config.toml
num_key_value_heads = 2
head_dim = 32
norm = "layernorm"
norm_place = "pre"
norm_eps = 1e-05
rope_fraction = 0.25
parallel_block = false
init_std_qkv = 0.0825
init_std_o = 0.0
init_std_up = 0.0825
optimizer = "adam_variant"
weight_decay = 0.016
decay_fraction = 0.772
decay_shape = "pow"
batch_tokens = [8192, 16384, 32768]
Each number is 128 + 32 x the weight over its row's rms, rounded and kept within 0 to 255. Layers, rows and columns count from 0. The size above them is the row's rms in percent of the matrix's.

# layer 9 attention value, 64x64, rms 0.266, rows 17-37, columns 0-63
size [ 81  70  87  85  83  81  94  77  89  84  84  90  93  73  76 110 116 130 112 119  98]
[[126 154 130 100 161 138 129 113  45  95 129 127 130 111 246 140 129 141 181 117 107 131 101  81 142 127 121  92  82 114 123 132 151 110  82  87 192 106 161 148 103  51 126 106 154 124  96 143 154 164 123 149 128 110 143 106  81 114 147 167 115 142  93 159]
 [124 105 102 167 161 208 114 104  86  89 150  93 135  30  88  75 154 101 182 146 137 161 157 138 157  77 106 104 131 105 133 143 141 108 116 127 135  93 132 128  94 139  99  99 198 197 101  91 130 150 143 149 171 100 136 115 154 151 128 151 128 156 126 147]
 [ 94 175 173 146  82 100 116 148 139 108 143 121 127 129 130 148 149 136 121 133 121 121 179 137 105  86 105  75 153 124 141 136 134 131 144 132 191 126 122 208  99  64  95 165 119 101  63 176 100 126 117 136 151 107 160 211 101 129 163  54 144  94 106 155]
 [141 120  79 115 115 187  89  99  92 137 106 100 108 134 184 179  89 174 163 131 141  58  80 125 116 187 144 141 109 147 145 156 145  99 115 145 144 129  95 153  96 160 154 103 154 174 148 122 181 170  95  99 132 184  65 100  94 103 175 157 144 138 122 143]
 [ 75 101 160 129 117 144 153 122  90 123  95 146 137 142 142  66 201 109 161 110 125 145  96 140 152 169 126  31 138 169 146 129  72 137 142 153  83 131 135 163 149 158 114 135  82  77 173 119 135 170  71  97 124 182 113 137 100 101 158 154 148 133 168 140]
 [148 108 139 142 133 201 114 114  72 116 135  82 145  92 124 110 154 126 185 132 149 150 165 111  88 124 126 119 167 131 126 152 119 111  72 119 198 134 118  94  84  42 100  72 153 174  95 154 122 139 168  88 148  81 129 132 145 146  75 158 102 177 128 126]
 [146 145 168 147 125 131 127 140 129 131 122  81 138 128 167 150 176 161  92 120 147 195 166 114 103  83  91  61 167 143  73 123  94  89 142  60 171 104 114 165 121  64  90  97  93 112 124 122  98  91 119 125 124 101 132 205 102 167 136 155  93 134 121 154]
 [116 129 129 101 111 153 123 134 126 144 149 153 104 135 124 127 159  79 125 153 145 102 110 142 125 130 164 214 100 103 177 165 153  88  77 122 103  76 137 130  65  72 148 118 190 140 104 105 172 101 149 148 171 136 150  86 117 134 121  58 220 110 121 126]
 [106 120 121 132 112 137 137 124 139 134  78 139 138 128 197 160 159 209 147 107 163  99  68 116 143 118 122 133 118 189 169 101 120 121  88 169 126 184 124  87 123  98 123  66  84 121 166 156 180 112 113  92 106 146 116 138 113  85 175 159  66 174 104 152]
 [ 79 111 124 198 109  93 138 119 117 138 132  81 124 162 144  97 116 121 138 152 144 138 115 152 135 108 155  98 207  72 162 135 130 133 105 136  75 174  65 113 123 116 125 142 105 201 117  84 174 114 161 138 130  76 117 130 150  77 160  50 152 160 145 143]
 [ 98 153 164 212 128  95 147 136 121 111 170  89 125 107 147  86  52 122 135 146 153 135 141  94  91  67 106  93 183 121 164 122 148  97 119  92 128 182  53 178 137 164 105 134 173 119 102 143 120 148 109 140 147 104 143 143 175 145 125 111  89  94  86 141]
 [111 137 150 180 143 115 144 132 112 143 179 129 144  72 151 129  63 122 181 148 147  90 141 122 101 129 128 111  94 101 147  86 127 113  40 166 179 136  82 124 128  89 112 131 208  99  84 200 146 167 105 121 127  97 131  79  99 177 119 127 122 140 130 143]
 [149 130  89  90 161  86 117 119 153 101 138  91 120  67 133 124 181 116 124 131 118 102 169 109 133 102 170 128 110 160 159  95 115 164 170  82 126 127 137 107 207 128 140 181 113  98 177 116  77  98 199 124  95  83 148 123 139  72 123  72 112 125  76 154]
 [ 68 154 161 139 104 113 149 145 140 126 108 133 142 189  96 180  95 185  62 119  71 113  98 188 139  80 137 137 130 108 139 107  85 125 125 123 149  69 115 131 156 124  91 173 125 154 103 140 174 118 135 143 102 161 108 142  93 132  92  80 170  85  58 147]
 [169 126 112  92 159 163  94 122 105 126 161 138 129 134 115  92 117 159 142 116  89 150 129 174 108 112 127 119  94  78  48 160 105 101 144 166 125  91 129 143 107 184 117 117 138 128 142 197 108 117  88 137 187 151  67 139 172 176 121 135 212  86 162 108]
 [111 130 150 186 116  89  82 147 133 124 140 152 139 113  91 136  87 105 115 141 148 176 131 134  70 140 143 112 167 165 174 152 123 119 159 192  91 155 135  87 185  85  45 139 153 109  81 114  85 161  99  91 113 139 108 128 146  93  77 156 157 158 182 132]
 [108  72 128 123 140 109 131 113 107 117 107 148 120 109 118  72  94 155 134 157 116 194 180 194 142 139 167 196 118 173 160 117 160 101 120 159 108  66 141 112 134 171 148 154 130 141 111 134 210 123  92 140  98 175 156 142  89 125 191 122 100 136  99  89]
 [119 129  69 166 116 111 125 137 107 125 159 194 133  65 108 132 124  92 130 107 143  68 163 136 141 118 144  96  99 117 179 139 149 172 137 138 122 206 122 163 106 108 157 149 111 122  98  74 157  86 139 154 112 150  92 128  67 226 104 123 158  98 133 145]
 [ 90 130 137 119 115 118  96 117 136  67 146 165 125 137 119 121 178 138 159 190 100 137  95  93 188 102 138 192 147  80 101 115 146 107 141  60  82 132 126 148 117 119  97 180 107 170 185 158 137 200 122 141 158  72 146  89 133 119 139 158 134 166 143 169]
 [144 140  68 191 133  76 164 149 127 118 109  98 117 161 141 130 146 147 144 111 119 145 181 180 135 125 145  91  72 128 130 102 127 142 105 154 185 102 115 149 101 118  83  96 150 145  86 204 104 152 202  85  97 105 124  72 169  90 117 106 167 101 127 147]
 [121 100 160 144  86 188 161 153 139 137 134 163 108 183  72 161 146  85  99 121 154 111 121 165  91  93 165 151  60 151 111 129 125 132 163 196 142 132  89 145 139 196 132 115 123 143  73 112  97 103 155 136 154 129  72 133  58 132  79 114 140  98 156 129]]
# layer 9 attention output (transposed), 64x64, rms 0.261, rows 17-36, columns 0-63
size [ 92  76  79  81  75  91  87  74  94  90  82  93  85  73  86 108 117 129 120 112]
[[112 118 158 136 162 131 109  85 141 123 113  62  43 205 136  86 100 176  99 195  72 139 128 158 131 164 101 120 157 117 132  87 112 154 146 167 138 119 140 120 132 147 112 149 129 125 129 113 115 132 148 119 126 186  61  86 190 164 157 141 105 128 132  78]
 [123 118 121 102 144 139 122 126 109  91 148 137  48 191 126 205  80 179 114 123 147 119  97 200 134 103 162 147 144 157 130 115 105 161 152 138 138 138 117  91 199  60 128 141 127 178 131 152 140 121 156  94  88 123  90  92  90 129 167  80 152 147 111 104]
 [138 188 129 133 107 127 131  59 123 181  36 142 160 138 152 112 119 147 160 144 115 114 134 132 127 125  78 122  84  84  97 121 132  74 119  87 115 162 132  99 118 157 170  83 166 120 192 107 136 147  80 176 149 148 129  78 151 146 158 192  99 112 127 101]
 [120  99 156 138 180 152 100 141 142  55 143 112  80 154  53 101 121 184 119 130  93 214 118 131 173 130 132 104 151 176 121  79 123 151 145 150 139 147 118 177 182 101 113 117 137 111  91 103 100 119 164  82  90 104 134 111 172 150 172 127 151 151  92 122]
 [148 162  73 135  89  86 124 105 182 151 146  59 171  93  81 111 132  88 131 166 155 135 191 146 102 127 134 118 183 142 129 141 107 134 162 156 158 121  81 117 127 145 170 131 151 166  98 122 108  68 139  94 168 110  94 140 107 120 171 112 132  60 169  79]
 [126  84 116  97 153 131 130 113 121  92 134 128  10 181 148 140 107 200  96 146  86 138 108 176 175 103  83 117  91 163 151  96 133 146 149 143 142 130 107 112 185  86 137 134 175 159 137 146 143 134 168 137 109 143  93  97 133 112 147  72 150 167 148  98]
 [135 157 105 114 144 113 150 109 137 162  75 149  98 109 136 126 121 144 181 147 113  77  98 102 115 137  95 142  76  77 154 120 165 102 124 185 119 160 120  72 161 104 140 122 181  75 108 147 115  96 158 212 119 163 147 111 187  64  81 131 126 148 122  82]
 [143  72 107 106 151 166 134 144 120 131  86 144 125 161 149 160  27 163  47 140 118 146 125 160 148 107 106 117 108 166  75  88 164 135 146 141 154 153 175 130 167 104 114 163  98 117 149 105 137 161 145 106  96  79 105 129  98 163 156 163  83 167 118 174]
 [159  94 142 134 117 126 107 111 132  69 171  50  93 156  56  88 164 148 138 166 114 179 147 112 190 132 116  94 109 111 158  95 168  99 151 157 138 136 122 133 133  94  95 124 187 108 179 134 116 133 167  95 146 143 107 117 199 115  93 108 139 145 174  87]
 [163  84 117 119 118 128 159 138 112 141 182 132  96  91 149 159 142  75 109 194 151 144 169 203 175  83 118 145 107 174 116 108 131 124 147  59 115 123 144 124 139 153 139 128 152  77 190 118 112 126  79  92 171 132  79 120  95 171 100 103 146 133  70 111]
 [164 165 148  96 114 146 128 152 103 101 133 126  72 100 139 134 204 159 157 131 102  72 117 165 147 104 106 175  88 141 149 125 123 133  96 121 126 108 144  74 180 170 127  64  66 123 199 102 144 137 115 113 180 151  98 116  95 144 159 160 137 131  58 123]
 [143 122 144 105 153 167 117 126 120  79  92  70  35 189 151 167 118 176 128 140  72  98 128 157 130 144  62 107  98 171 147 125 127 157 137  96 143 107 131 119 143 158 150  93 101 105 179  92  78 161 152  84 155 162 134 142 114 165 171 138 145 158 139  91]
 [138 158 129 164 137  82  97 120 128 150 191 156 144 148 105 116 137  87 121 131 170 115 145 106 124 204 123 147 124  75 132 171 127 136  95 114 176 119  69 127  22 117 125 158  92 158 149 149 109 156  49 199 128 118 116  94 132 105 121 120 151 130 118 112]
 [141 131 108 122  77 150 123 107 133 212 102 145 124 137 114 134 115  86 178 184 145 126 140  78 145 103 117 141 140 103 103 138 143  86 123 112  84 154 143 196 102 188  96  76 147  53 174 125  83 127 109  87 123 161 109 153 159 140 156 154  66 168 115 126]
 [ 54 156 135 116 119 151 147 110 158 105 119 181 145 151 133 154  70 155 169 111 154 136  98 127  72 104 137  89 132 193 139 206  90 148 118 159 119 124 127  93 189 147 120 158 109 115  21 126 137 147 133 123  91 112 143 127  78  96 150 130 128 111 134 155]
 [128 163 141 124 161 123  86 139 118 114 156 145 107  71 162  94  81 157 137 128 157 110 153 128 147 111 111  95  92 128 100 160 128 109 143 179 101 139 127 166 215 110 136 152 102 145 183  88  92 147  76 167 121 160 119  83 163 137  47 191  98 141 105  88]
 [ 98  69 128 113 121 171 178 131 160  79  99 139 103  82 142  64 129 155 124 131 141 160 137 114 155 147 196 134 157 161 140  78 144 125 117 111 141  80 140 115 152  78 142 186  76 108  75 127 145 164 169 145 120 111 157 189 140  59 113  92 126 126 159 101]
 [179 105  96 131 110 141 113 154 104 113 131 236 172  77 112 138  72  93 104 142 112 109  95 112 118 125 117 113 129 187 139 134 163 171 103 105 147 193  98 129 133  43 173  71 126 120 177  96 151 113 121 113 148 145 113 135 142  95 132 148 156 118 120 162]
 [160 157 158 147 165 121 140 110 116 112 158 147 133  99  93  50 146 158 131 164  89 199 100 105 133 132  90 210  93  81  97 121 136 103 184  54 102 114 101 107 115 132 147 160 155 125 170 156 111 149 102 144 106 101 127 100 103 155 119 132 107 122 205 120]
 [152 126  74 149 142  31  98 128 155 124 137 135  99 129 120 126  81 147 143 161  96  95 165 114 143 139 150  80 160 130 130 134 141 157 141 188 159 147 116 165  84 156 142 120 146 114 139 157  90 105 156  31 121 136 152 118 135 153  85 153 144 180  55 100]]
# layer 9 attention query, 64x64, rms 0.245, rows 32-63, columns 0-63
size [ 44 135 141 126 148 121 148 102 101 109  71  98 115  77  64 111 100  72 111  77  90  80  89  99 101  73  86  88  88 104  89 109]
[[189 144 135 125 157 146 120 102 152 171  98 127  71 119  99 124 128 148  95  84 159 129 142 105  75 156 109  98 143  65  88 163 127 112 150 154 125  63 186 160  89 170 182 146  87 105 135 131 120 127 111  80  81 124 170 142  99 145 138 177 115 104 115 197]
 [204  67 116 136 147 165  72 171 115 101 151 190  55 102 101 154 120 137 102  81 144 103 139 124  82 123 130 141 110  90 138 162  76  84 137 134 133 126 164 138 100 132 174 195 128 167 115 104 151 173 132 112  78 114 148 147 145 127 144 170 110 161 119 164]
 [170  75 143  99 209 172  63 180  87 151 199 173  47 108 148 159 151 128  94 115 127  78 135 148  91 132 126 142 126 112 117 148  89 118 138 113 109 142 153 138  83 115 153 154 127 159 113 124 162 173 129 104  95 139 135 152 110 123 152 141  73 148 135 166]
 [ 42 172 125  95 144 114 143  80 105 198 137 119 169 161 144  99 136 108 145 188 101 119 104 148 123 158 112 104 135 157 164  77 191 158  74 117 183 132 128 117 160 178  69 114 101 119 121 103 105  94 152 143 172 128 128 115 154 130 103  97 148  94 128  85]
 [174  73 145 103 209 170  66 179  92 144 198 168  46 117 147 162 148 126  97 114 127  81 128 145  95 127 128 142 128 109 120 157  82 115 147 126 107 134 143 143  76 112 158 148 134 159 114 133 169 182 126 108  90 141 137 151 106 119 150 137  84 151 135 171]
 [ 39 166 124 101 153 116 149  91 111 200 142 131 180 169 144 104 134 121 133 190  89 124  99 138 110 158 107  93 127 144 161  71 189 164  81 117 190 129 128 107 146 180  81 118 100 107 128 115 107 106 154 140 167 126 145 129 158 135  97  99 132  89 112  88]
 [ 49 176 129 118 161 120 131 102 108 194 154 164 151 155 139  93 113 108 145 161  79 121 106 135  87 158 130  83 131 149 137  85 198 157  53 109 187 151 152 130 133 181  72 147 105 105 106 108 121 118 180 118 158 135 163 121 164 136 102 102 117 118 117  94]
 [ 91 148 136 111 179 132  94 134 116 194 210 146  87 104 153 110 159  66 150 181 122  74 190 129 119 164 115 108 145 133 157  78 169  94  90 136 124 132 170 156 114 181  68 147 133 140  97  90 127 134 141 138 158 119 172 116 154 144  91 102 120 121 165 116]
 [155  97 118 100 133 151 149 169 149 102 133 158 162  59 174 107 209  62 131 140 105  49 143 155 136  62 125 155 153 131 178  85 170 156 141 100 170 102 118 143 125 118 133 107 127 106  85 104 133 112 120 182 116 142 116 180 101 123 163 144 147  90 107 137]
 [146 118 108 122 122 145 153 125 143 134 134 142 114 120 115 147 112 142 104 138 166  91  91  76 143 183 134  85  99 123 187 155 145 126 180 119  49 116 127 104 144 182  93 101  93  87 212 150 167 173 133 134 145  92 150 115  76 108  97  40 140 130 149 137]
 [150  88 126  73 120 107  83 106 114 129 163  87 169 173 112 147 149 110 127 182  73  95 127 122 136 130 114 158 151 140  92 124 149 146  78 185 171 134  90 167  61 125 122 128 158 186 122 102 157  57 157 127 149 138 108 153 142 132 136 122 180  73 127 190]
 [ 83 164 121 171 109 187 126 180 162  79  76 126 143  95 144  98 100 156 172  64 125  96  85  36 113 145 126  98 140 125 131 132 131 107 152 144  94 153 117 132 102 116 102 145 157 127 109 134 146 147 177 191 156 101 170 150 138 104  64  85 116 150 133 131]
 [133 155 117 146 110 159 143 137 122  89  68 150 145 168  93 146  79 175 131  67  60 187  72  80  99 111 162  88 110 163 119 137 103 132  83  94 153 178 145 131  75  78 154 140 160 124 148 145 143 123 168 117 151 141 203 129 124 125 137 116 139 141  84 124]
 [166 135 169 171 139 106 124 114  92 167 186 163 121 163 123  99 131 144  78 139 141  99  88 193 121 126 153 163 116 107  85 162 121 185  79  63 139 116 117 129 155 101 158 108 113 107 127 140 127 117 165  38 130 162 131  75 113 105 153 177  90 156  99 100]
 [114 162 120 122 120 159 109 156 145  90  74 102 126  86 164 153 124 102 168  52 149  86  68  49 134 170 107 151 162 152 119 143 139 145 152 174 118  95  73 161  68 128 110 157 110 122 128 109 158 103 145 197 142 136  91 150 134  92 103  97 154 144 105 162]
 [134  77 110  56 150 115 137 106  94 126 109  94 131 193 129 155 176  94 113 160 128 122 144 187 155 149 113 202 142 130  83 117 131 182 146 127 111 108  97 116 155 142 165 107 148 157 134 135 146  94 165  86 170 100 113 173 118 131 147  70 182  61 139 155]
 [156 127 143 113 154 179 173 125  88 106 118 165 148 111 126 146 204 116 113  68  83 122  77  87 102 132 104 155 145 150 131  96 126  89  89 104 107 104 133 125 100 121 153 149  92 136 137 132  97  69 112 125 191 129 146 203 116 161 151  87 169  74 138 189]
 [116 155 146 104 172 175 123 118  61 142 105 136 130 120 154 185 174  94 141  86 141 165  76 120 152  92 113 144 151 183 152 164 142 145 112  62 121 125 106  75 117 145 168  81 108  68 116 153 136 164 110 197 116 124 141 131  93  87 165 123  94 183 131 127]
 [136 129  58 128 167 179 151 140 118 104  93 167 139  68 124 144 151  89 144  65 108 177 102  84 134  60 124 102 144 165 158  84 165 131  73  43 153 142 150 134 134 125 138 172 108  90 117 132 101 131 124 166 140 165 156 139 108 117 164 182 130 148 134 119]
 [ 98 127  55 158 128 133 108 120 149 134 111 150 108 116 105  94 100 168 120 140 123 161 145 168 125  72 153  89 117 123 103 102 155 142 102  74 136 165 141 116 233 104 142 151 118 125 125 117 127 141 178  50 110 186 132 107 138 138 125 219 126 165 136 105]
 [ 45 137 112 147 129 169 127 150 181  73  40 129 117 131 116 117 136 144 193 104 126 163 124 102 124 126 129 125 170 122 176 111 118 115 139  91 122 123  90  83 199 102 127 165 154 151  94 109 145 147 182 139 153  67 172 140 150 121  97  82 158 132 152 118]
 [143 197 192 144 132 141  78 130 119 139 173 153 145 105 165 129 156 143 116 122  84 114  69  94 117  71 115  73 141 138 166 154 112  93  62  89 124 140 119 155  69 109 139 106 120 110 146 133 119 104  91 143 101 162 153  99 103 131 145 196  91 190  98 148]
 [140 123 137 119 140 140 158 139  98  89  98 154 162 148 156 125 195 148 110  93  49 122  84 158 104  64 128 158 144 136 111  92 112 152  86  38 157 108 123 120 132  77 192 131 123 119 112 126 113  80 151  95 143 156 162 170 110 139 173 158 151 123  77 155]
 [147  97  59  71 172 145 157 141 108 121 104 135 145 122 109 176 199  86 136 110  98 132  84 143 132 109 136 173 166 147 147 101 148 195 136  54 134  84  89  98 141 120 136 113 113 126 112 127 159 120 140 163 162 146 115 163  83  97 178  63 162 106 114 151]
 [ 83 132 171 138 116  96 102 131 156  83  92 120 122 169  82 103 122 126 162 136 105 144 132 199 121 152 209 163 158 128 104 142 102 161 132 127 159 141  85  86 162  85 125 140 172 171  78 113 162 120 195  59 129  98 169 111 158 100 106 107 140 142 113  94]
 [ 98 142  63 115 150  97 159 129 127 123  72 123  71  79 127 138  71 100 156  88 161 181 176 117 152 148 125 107  66 125 119 117 143 134 142 140 158 150 165 172 187 158 113 194 119 110 176 110  97 151 112  75 141  92 114 121 147 127 109 185 160 134 123  85]
 [149 154 131 121 107 175 101 123 113 139 106 147 114 105 105 121  90 131 142  87 112 122  60 133  98 139 120 135 119 155  64 151 161 124 108 229 204 173  97 226 113  92 140 127 120 143 107 108 139  94 126  90 157 168  98 163 137 139 132 139 160 139  83 126]
 [196 128 147 109 107 104 151 114 109 203 181 106 104 120 107 172 125 131  79 158 155 118 139 117 129 146 109 104  88 114 157 151 110 100 170 180  92  89 165 127 121 170 117  76 101 107 175 135 122 137  38 155 107 147  85 108 104 179 146  92  98 105 139 158]
 [ 93 125 145 174 112 103 127 140 174  91 138 133 117 108 128  79  55 107 151 110 166 101 158 112 146 192 178 113 106 111 119 154 143 156 154 152 131 153 131 132 119 157  73 176 147 104 126 145 145 175 171 104 128  70 175  89 137  72  67 129 102 168 141  65]
 [136 129  68 148 161 151 181 142 140 129 110 170 110 126 104 146 119 151 118 103 158 168  98 124 128 128 162  73 118 140 188 112 129 144 120  26  97 110 167 100 208 142 125 149  84  75 175 148 125 174 127  92 141 140 175  95 100 120 155 113 131 158 126  85]
 [131 103 158 122 124  83 148 141 140 119 175 138 145 126 205  90 160  94 119 177  76 101 179 196 129  69 121 133  70 112 100 101 148 148 118 111 182 143 145 129 150 125 175 107 145  89 106 125 115 124 116  71  81 128 139 142 113 145 140 221  96 136 115 113]
 [153 137  73 138 117 132  90  89  87 202 123 126 103 129  69 171  48 173 105 131 197 173 123 137 147 124 101 111 109 153 129 178 133 132 142 154 112 157 145 158 119 129 125  91 110 132 161 141 139 181  94 177 127 163  60  80 130 109 146 151  92 160 137 111]]
# layer 9 attention key, 64x64, rms 0.232, rows 32-63, columns 0-63
size [102 100  86 139  34 158 140 213  83  89  66  74  94  69  59  98  77  71  81  66  94  85  69  74  95  67  82  83  69  91  72  82]
[[ 64 187 139 119 121 106 168  94 108 185 163  99 186 129 145 113 122 109 148 200 117 115 115 148 187 151 109 121 118 163 110  94 171 165 123 114 135  99 132 118 132 142  77  65 102  73 148 127 112  70 111 152 178 145  91 108 107 142 118  93 142  99 109  73]
 [190  83 138 145 161 149  77 174 127  76 156 149  55 109 167 141 184 116 107  77 106 104 154 123 111  91 149 131 120  76 163 141  64  99 131 110 114 132 104 148  88  92 157 151 123 143 110 129 140 183 116  78  80 122 145 135 125 112 143 167 126 153 156 194]
 [187  53 135 108 184 182  73 193 104 122 178 167  50 121 138 174 164 118  88  93 112  95 145 132  94 133 130 121 129 116 117 142  77 108 128 102 109 141 146 132  92 124 133 157 128 147 112 125 167 174 125 104  74 132 143 161 111 119 146 144  60 142 127 150]
 [ 47 193 125 113 126  80 161  62 115 197 124 121 180 157 125  83  82 130 152 188 131 138 101 146 128 156 103 104 131 143 125  89 194 150  92 129 161 118 142 123 142 178  86 109 102  99 113 122  90  89 145 143 173 122 123 111 150 130 105  98 145  96 109  92]
 [186  77 104  76 155 176 129 187 122 160 169  93  82 151  93 193 149 113  96 127 159  80 142 134 134 149 124 121 156 151  72 170 107  90 128  98 117 150 156 111 121 142 147  90 142 123 109 152 154 146  99 125 134 149  87 153  92 155 177 120  38 124 103 123]
 [ 63 205 126 137  91  81 170  49 131 168  97 116 200 150 127  94  85 136 156 176 129 156 103 142 155 143 103 113 143 143 124  93 185 159 114 138 150 126 123 129 168 163  96  98 100  95 134 136  82  77 136 160 166 137 119 106 150 131 107 110 158 102 113  92]
 [ 61 134 146 109 212 131  87 136  80 197 190 175  96 149 163 111 140 125  93 138  85 111  84 163  74 156 130  99 130 141 139  89 144 155  65 108 172 137 144 144  91 154  89 154  96 137 101 111 140 155 163 107 120 153 152 152 156 115 109 104  86 131 130 129]
 [ 98  93 146 106 226 153  78 164 104 187 201 181  55 121 161 134 166 120 100 139 107  77 123 136  68 156 134 105 122 125 134 112 126 123 100 108 139 136 172 122  75 144  94 157 118 149 104 105 164 163 152  98 110 128 160 157 137 122 120 112  82 136 139 140]
 [147 102 140  79 137 140 174 173 137 105 161 174 170 119 146  90 154  84 146 157  96  37 125 142 139  48  94 110 155 135 165 117 138 121 195 121 170  65  93 169 112 114 107 141 118 107  81 106 119 102  98 148 145  88 132 159  85 155 121 115 157 135 137 152]
 [130 120 110 153 127 148 133 115 175 110 120 133  90 134 121 173 107  98 153 116 179 130 109 123 157 177 155 113  56 118 191  82 128 122 179  91  96  90 115  93 126 192 118  89  64  99 177 176 131 158 154 137 154 119 159 141 128 121  67  73 107 151 178 133]
 [153 127  84  35 155 147 126  73 131 150 183 187 138 177 162 116 118 116 163 156  99 108 110 106 105 118 130 160 145  90  93 148 117 145 137 152 160 137  89 150  87  86 133 143 140 205  90 122 164  67 190 153 147 125 106 123 156  96 126 127 110  93 117 159]
 [ 65 121 124 190  67 150 123 136 147 102  42 104 160 120 107 151 112 192  95 102 167 118  93  54 109 128 105 112 159 158 145 105  77 114 115 163 119 119 132  90 110 101 137  95 125 146 130 157 100  98 160 179 119 152 163 163 102 137  96 133  96 141 153 181]
 [133 165  98 133  79 166 104 102 135  66  64 128 161 154 100 141  65 194 122  94 107 169  80  88 141 137 129 101 161 145 116 119  90 117  75 136 145 131 148 148 103  99 176 150 157 170 152 163 113 128 153 124  97 182 180  87 138 148 125 107  63 134 108 137]
 [147 145 125 147 142  79 150 208  91 179 174 158 116 142 102 100 133 114 107  95  88 131  56 172 153 154 166 185  95 140  99 110 160 172 120  62 101 127  61 200 120 126 135  98 118  93 106 135 125 145 112  89 111 140 120 123 128 139 116 172 129 120  90 107]
 [121 146 139 165 101 128 138 139 127 118  77  93 162 129 101 128 130 103  94  79 183 111  91  70 123  78 145 120 195  90 131 129  99 102 161 153 140  82 113 151  83 105 121  73 101  93 114 118 142  60 181 191 156 161 116 159  83 141 129 152 167  93 105 167]
 [146  87  38  36 172 133 140  78 115 137 110 159 114 149 117 135 165 101 139 173 133 103 114 174 151 162 142 212 144 110  96 143 138 141 167 112  97 115 106 121 154 143 148 111 169 150 127 129 138 107 175 102 174  74 123 145 137 163 133  93 164  83 126 130]
 [125 145 117 117 124 187 169 137  81 127 140 220 128 127 144 115 184  86 142 106 106  86 100  85 133 141 142 146 161 105 113 154 113 111 139 113  90 104 133 155  82 144 160 136 109 134 148 123  84 112 144 110 190 134 143 165 106 155 128  61 112  63 157 216]
 [117 132 169 177 119 198  82 141  86 117 134 123 129  91  85 151 166 101  90 122 121 144 113 180 160 115 142 122 171 122 122 125 133 125  86  64 116  96 130 126 112 171 124  76 122  87 118 142 138 101 108 173  66 213 168 144  75 144 180 129 153 140  95 111]
 [116 134  81 148 148 157 111 169 134 119 115 168 160  96 110 123 163 115  84 108  97 122 131  98 133  90 127  83 171 156 197 150 143  95 106  79 120 116 137 118 123 150 114 216 126 155 136 142 117  98  69 192 113 170 127 129  22 143 171 115 123 126 143 132]
 [ 95 121  34 115 162 113 134 166 163 165  99 124 121 112 137 116 118 180  84 116  93 144 149 143  79 135 132 107  94 175 179 136 168 120  98  97 111 179 119  88 179 109 152 183 186 168 131 155 123 182  93 114 142 106  97 137  97 107 141 187 125 135 133  95]
 [ 59  91  77 106 122 144 115 113 150 131  24 111 142 124 125 142 118 161 131 142 174 132 140 121  98 143 126 126 160 160 191 175 131 102 104 145  92 146 141  49 179 105 178 158 176 179 117 146 142 146 150 119 163  90 167 120 108 115 141  91 126 125 124 167]
 [118 178 201 177 102 166 109 185 135 133 193 152 134 130 162 129 115 138  94 110  71 133  94  96 152  89 126  66 139 136 113  99 103 120  79  67 122 143 127 150  63 134 151  89 112 123 100 147 119 118 116 151 101 201 143 126 109  94 140 178 121 117  83 146]
 [119 144  99  76 116 150 182 172  98 116 101 182 159 143 143  96 149 145 100 114  46  70  72 149 145  76 118 143 169 124 103 131 109 124 110  68 105  98 113 162 123 100 186 130 172 133 124 153  89 114 123  85 140 138 158 140  95 161 160 140 138  98  69 166]
 [153 114  68  60 168 174 146 128 106 108 131 178 118 117  99 147 174 114 148 141 134 104 140 156 122 126 130 123 190 106 172 121 149 161 167  49 178  58  98 148 161 151 152 140 148 128 126 168 152 102 132 146 184 110 136 172  92 164 142  61 126 113 110 132]
 [115  93 115  90 135 107 130 115 116 115  63 108 144 169  89 116  77 166 151 121 148 191 126 158 125 160 156 160 158 152 104 132 134 144  71 157 145 143 107 110 202 101 182 136 193 158  69 140 178 128 150  86 116  80 139 118 194 117 126 124 112 110  83 115]
 [107 134  93 142 167  55 102 115 107 108  71  71 110 110 110 129 114 112  95 140 185 136 144 141 153  75 128 109 106 110 184 158 130  74 135 138 113 161 180  90 148 136 105 212 113 131 148  85 141 146 148 109 151 102  92 109 104 145 163 137 176 141 180  71]
 [145 181 132 120 118 126 137 126  78 135 152 129 133 144  95 111 127 128 109 105 175  86  99 106 111  68 143 114 143 110 102 164 157 114 124 184 204 161 111 196  67  48 176 129 142 118  78 109 155 162 167  79 183 147  92 148 109 130 141 112 126 141 161 126]
 [180 178 180 152 102 122 142 106 155 107 189 107  68  91 151 139 146 105 187 128 130 136 159 115 130 140  99  97  87  95 106 106 121 147 177 114 153  97 130 141  98 164  96  78  59  48 183 118 102 164  98 135 127 126 112 131 167 146 114  95 114 145 158  96]
 [110  79 140 185 136  59 108 148 139 115  98  98 162 179  84 136  73 116 115  99 184 175 100 130 176 152 167 178  82 157 151 105 124 134 111 186 113 131 119 111 178 152  84 159  90 128  99 129 169  89 140 133  70 121 123 110 144 107  90 150 117 154 156  97]
 [112 118  85 148 162 128 125 160 150 131  88 135 107 102 116 146 136 134 102 101 139 139 109 137 129 172 142  90  69 167 214 111 153  94 128  45  88 115 140 103 167 165 132 176 120 120 196 164 120 201  77 100 162 104 145 112  85 141 111  84 108 146 136 119]
 [130 108 159 113 129 116 150 163 121 103 177 150 146 130 184  95 160 130 102 178  53 101  96 191 164  38  99 134  92 117 116 144 129 133 112 136 141 147 156 160 180 148 122 126 112 104 112  95 117 104 113  78  59 133 108 119 140 144 174 184 149 156 136  74]
 [182 176 113 170 119 110  71  83 128 155 149  79  96  88  62 166  77 139 124 115 161 142 197 130 119 153 126  99 111 133 139 101 166 131 138 114 147 130 115 148  77  95  83 119 125  88 147 140 124 174  80 174 106 168 117 106 117 101 121 152 136 171 128  53]]